config.toml
n_kv_head = 6
vocab_size = 4096
norm = "layernorm"
parallel_block = false
init_std_qkv = 0.0237
init_std_o = 0.0237
init_std_down = 0.0
optimizer = "adamw"
seq_len = 1024
train_tokens = 626300000
Each number is 500 + 40 x the weight over its row's rms, rounded and kept within 0 to 999. Layers, rows and columns count from 0. Numbers have three digits each. The size before them is the row's rms in percent of the matrix's.

# v: layer 4 attention value, 384x384, rms 0.0337, rows 5-30, columns 288-335
# o: layer 4 attention output (transposed), 384x384, rms 0.0349, rows 5-30, columns 288-335
v5 104:476483505498446490448512514403579503589528493489513489515532459399544516486431500426499434456507515456535530503505477515498496501524464546487511
o5 105:470491477473465529498499481480562513468506486574516518575424411565517500463439473449473451486475438429477473516477419442496581533523501421522526
v6 110:547556508445497465488547430467497430494510635498495539454481475488493450515500472487514457542476600517503543429457476506395427497490534569451534
o6 108:481510513508446403494442477484474543443509479524510478527527514505482533505495443487526553504480561458536505479504519486512437526448506469512488
v7 095:488513517573489507473456508511438481488518458516476467537459478478484473412511527520531421568494531574552503486499520524493494511534514482582512
o7 097:491591523455547498514523536491534546560511500541544532485490505515544511524452539516504513499526494486514563613492550445452587430483486531541490
v8 105:492482488550479531524460503543543520647446499512457490481483452517448529508521506454543429561485435533503466511512534511447554483577422512484613
o8 103:465451480468446562532459487460480544528480500516488494508565478501456462513467488573427443476508474555512441532467499524541512562525502542472463
v9 104:499427526439504481428516592466405436478446541541505448480515542536511484515495480514504524524579496520477534518533470525481470415529496547458545
o9 108:482575522457454414539576442451500458526471517484544469527515541487467487536457382548529481500501539488470533479556502529425581525531493474507470
v10 101:511471478541537538419552511475475511513515522546496461455474401462517459520531502548544406553521513518496486484530593499463611491509494536511544
o10 100:519540510510572547475530448506518504432586519498472519480514537522491453458485535505554493541430505529513521536501511507447538471476556577474556
v11 101:534563483486486560444390505412535511507536479564494514532549455452473497549538518457478547537463507501488500485533496530561482537458544484520495
o11 105:462528490491463539431488530567497548465445410525494571504519487560479565587497501447560548470506517455449509437471458498502490514447453446504478
v12 110:540565453462508552561529513467496473497488550514438492435455526476473477576522486458490473505516430513469572526523546504501478498436474483553513
o12 109:526543532500419538463541550503508462500507494513534490507544538514532559524425513410427489540592466432486481543573510483529488490536450535495482
v13 105:494555465517451494456520429503482470548421519490490455538448495464524434524471501548453553475434488511517493536494526544506473536527434582475390
o13 109:556482477469388547443370487489456422513440470509512487533479482557489492543529553454453537570440517447502596475580399532505509477518519463564511
v14 104:562446478484459508469459550487508466483516433498485538540476457510523498431521475492533473474504496438516514498484488493533482504543464521526539
o14 106:509533444545495474566486511501544428496486469566499518559516477517565499510511514452525454480485507549456565539509435501474514522471500505495543
v15 102:562432478465447521446458562459467386496539579500542507550544468431510488474532520489497524452553497573511535512511454486558460517489481518484523
o15 103:427441507461492501475452472509531545489444505497516540478440463540491562490501479470517572525553515560484603408559492483490524540549394501450444
v16 099:568517525392568502618465516468511527411500461469568565464484471530582539467483469447436535475479524429589501509478600477459556557494472478489499
o16 100:551553474520466530537527498481506457505505481483507531535474503485595518552431530513529534560496463446452529555469505526511562458466493483581492
v17 101:440485497512564509537519506609522483569454479422453475535545524536519545534489514450538395495486540499495497447449529487502453476474592603453449
o17 099:560419515517516553510586505522449475430466475497487439502576513519484480498533494464583508473499518549473560486587458502491374520478559430468443
v18 101:487504534487530533442536419480509513453476520532497490435507491527442535405472474497532520460505534538501507483475562501556479532499529424484482
o18 102:465469475493453510543594489468511494508474526432515476538450541476513475499541454494542483433474515457494467554477560503537400507541520502569465
v19 105:472501494522598482564509503499493539542503547468506528478444484515500508527513451480475507525485466445521583527469615552501489475494441549555402
o19 104:522464528494471498511485483527533499533480503517517464450464485499543471419550445515491556512516475500519515524540541541553447533567489470501442
v20 105:610522413497482479485529515552470526441463438604545522569501475498468530510513464451484534471427427507549474483506471497499468459546481505519527
o20 105:471495445551519506569517615535473498503469536455529493521439527459450492605458481525495484505471500526459545618532497481405499450486506489526495
v21 109:459442541487556487578445540490471566511553440502445517612444525560522520458498515463505498559512398498525529495533463516510491530567542476502576
o21 107:515530504504501507479530566523519578567516456486500458504472451505488469467478554514480539444521495445535506601494526518448500476477497469516537
v22 101:500537569464518505487489517538373502457480415514489555477455533512486496437519487525452590459482429453496481572563446471459517461463502502541544
o22 101:530577461494509451493507540525441485539549566490534499521490496454474505521486509544439474527521476461561491447430519508436580446520505503523549
v23 100:505470455481491549480501513502524492495540519591484563577416423506461513427509478582517417467481535515562488454520590499471445445456507430489574
o23 099:490480471499572487568443498495532511449561493500518530501496501480478505511487431520539443523393547498504465565483475499420443478439547468484515
v24 103:498423497521415423561538524480515573389510525458515502491512469494498506541505535472481451476555414474521497535472535447478484443484531503469495
o24 107:537466538506436473470522460455536489479478488573511438467457592515529497470517493498540486457467545503493428472534473563508491507438511504482498
v25 107:464541458488487457534525484499490510512464506526495479576518450554578496506442518549495515482508499473524503438466473456552473486444545522495509
o25 102:558533475505535539524522510570471469481492475508487472529539476548534519497495510451559545491514553550508445423486471524535488521545542403450529
v26 103:538457457469464505464483517476503602502554441472612484428428539460502564459556556470468532454518475487555440526425498481560489503569509472515535
o26 104:495438452489470499464430454436437426450477547457529532559469480505617505440513460434493493529558416490497483529483475500568479484491490536463519
v27 098:424506491525497473500544451534500579514497524521444474544544575478498521554544513406486488499487502458445470496510532551501445459459478480474468
o27 102:435395547483459511465481489513514566512408471456427522439576553497404503519511551480547485522523479535474497535523498554446459479500516508516466
v28 114:524518500456456532594545544521464459480487491487530477539532572539512528511498473524491530533556514439484500470476400468499432473492533508473464
o28 113:518511495494488430473497491476461508523477550531513455522471526461536515591475540577488483451539476494514484511474553499483538493525485502468466
v29 106:523509542499515560483495555507517465522511541481457482500507516466438510478517466540464526562579428512536524499464522507449483405473427502478553
o29 107:496491470465522545468462556510506539487408554494532499449525528530474488497479496557509506526587463542557452526391510529509445529577451549484453
v30 102:528532483507533465486471454522519570581442547502536500508458491487538526526510466441505474425582471458517484531514462505459467526536537529508503
o30 104:521546438499472544512473478471491475527488517510502485511546468485483497486615488454495483488486490463503482473443518568486541515473442510572489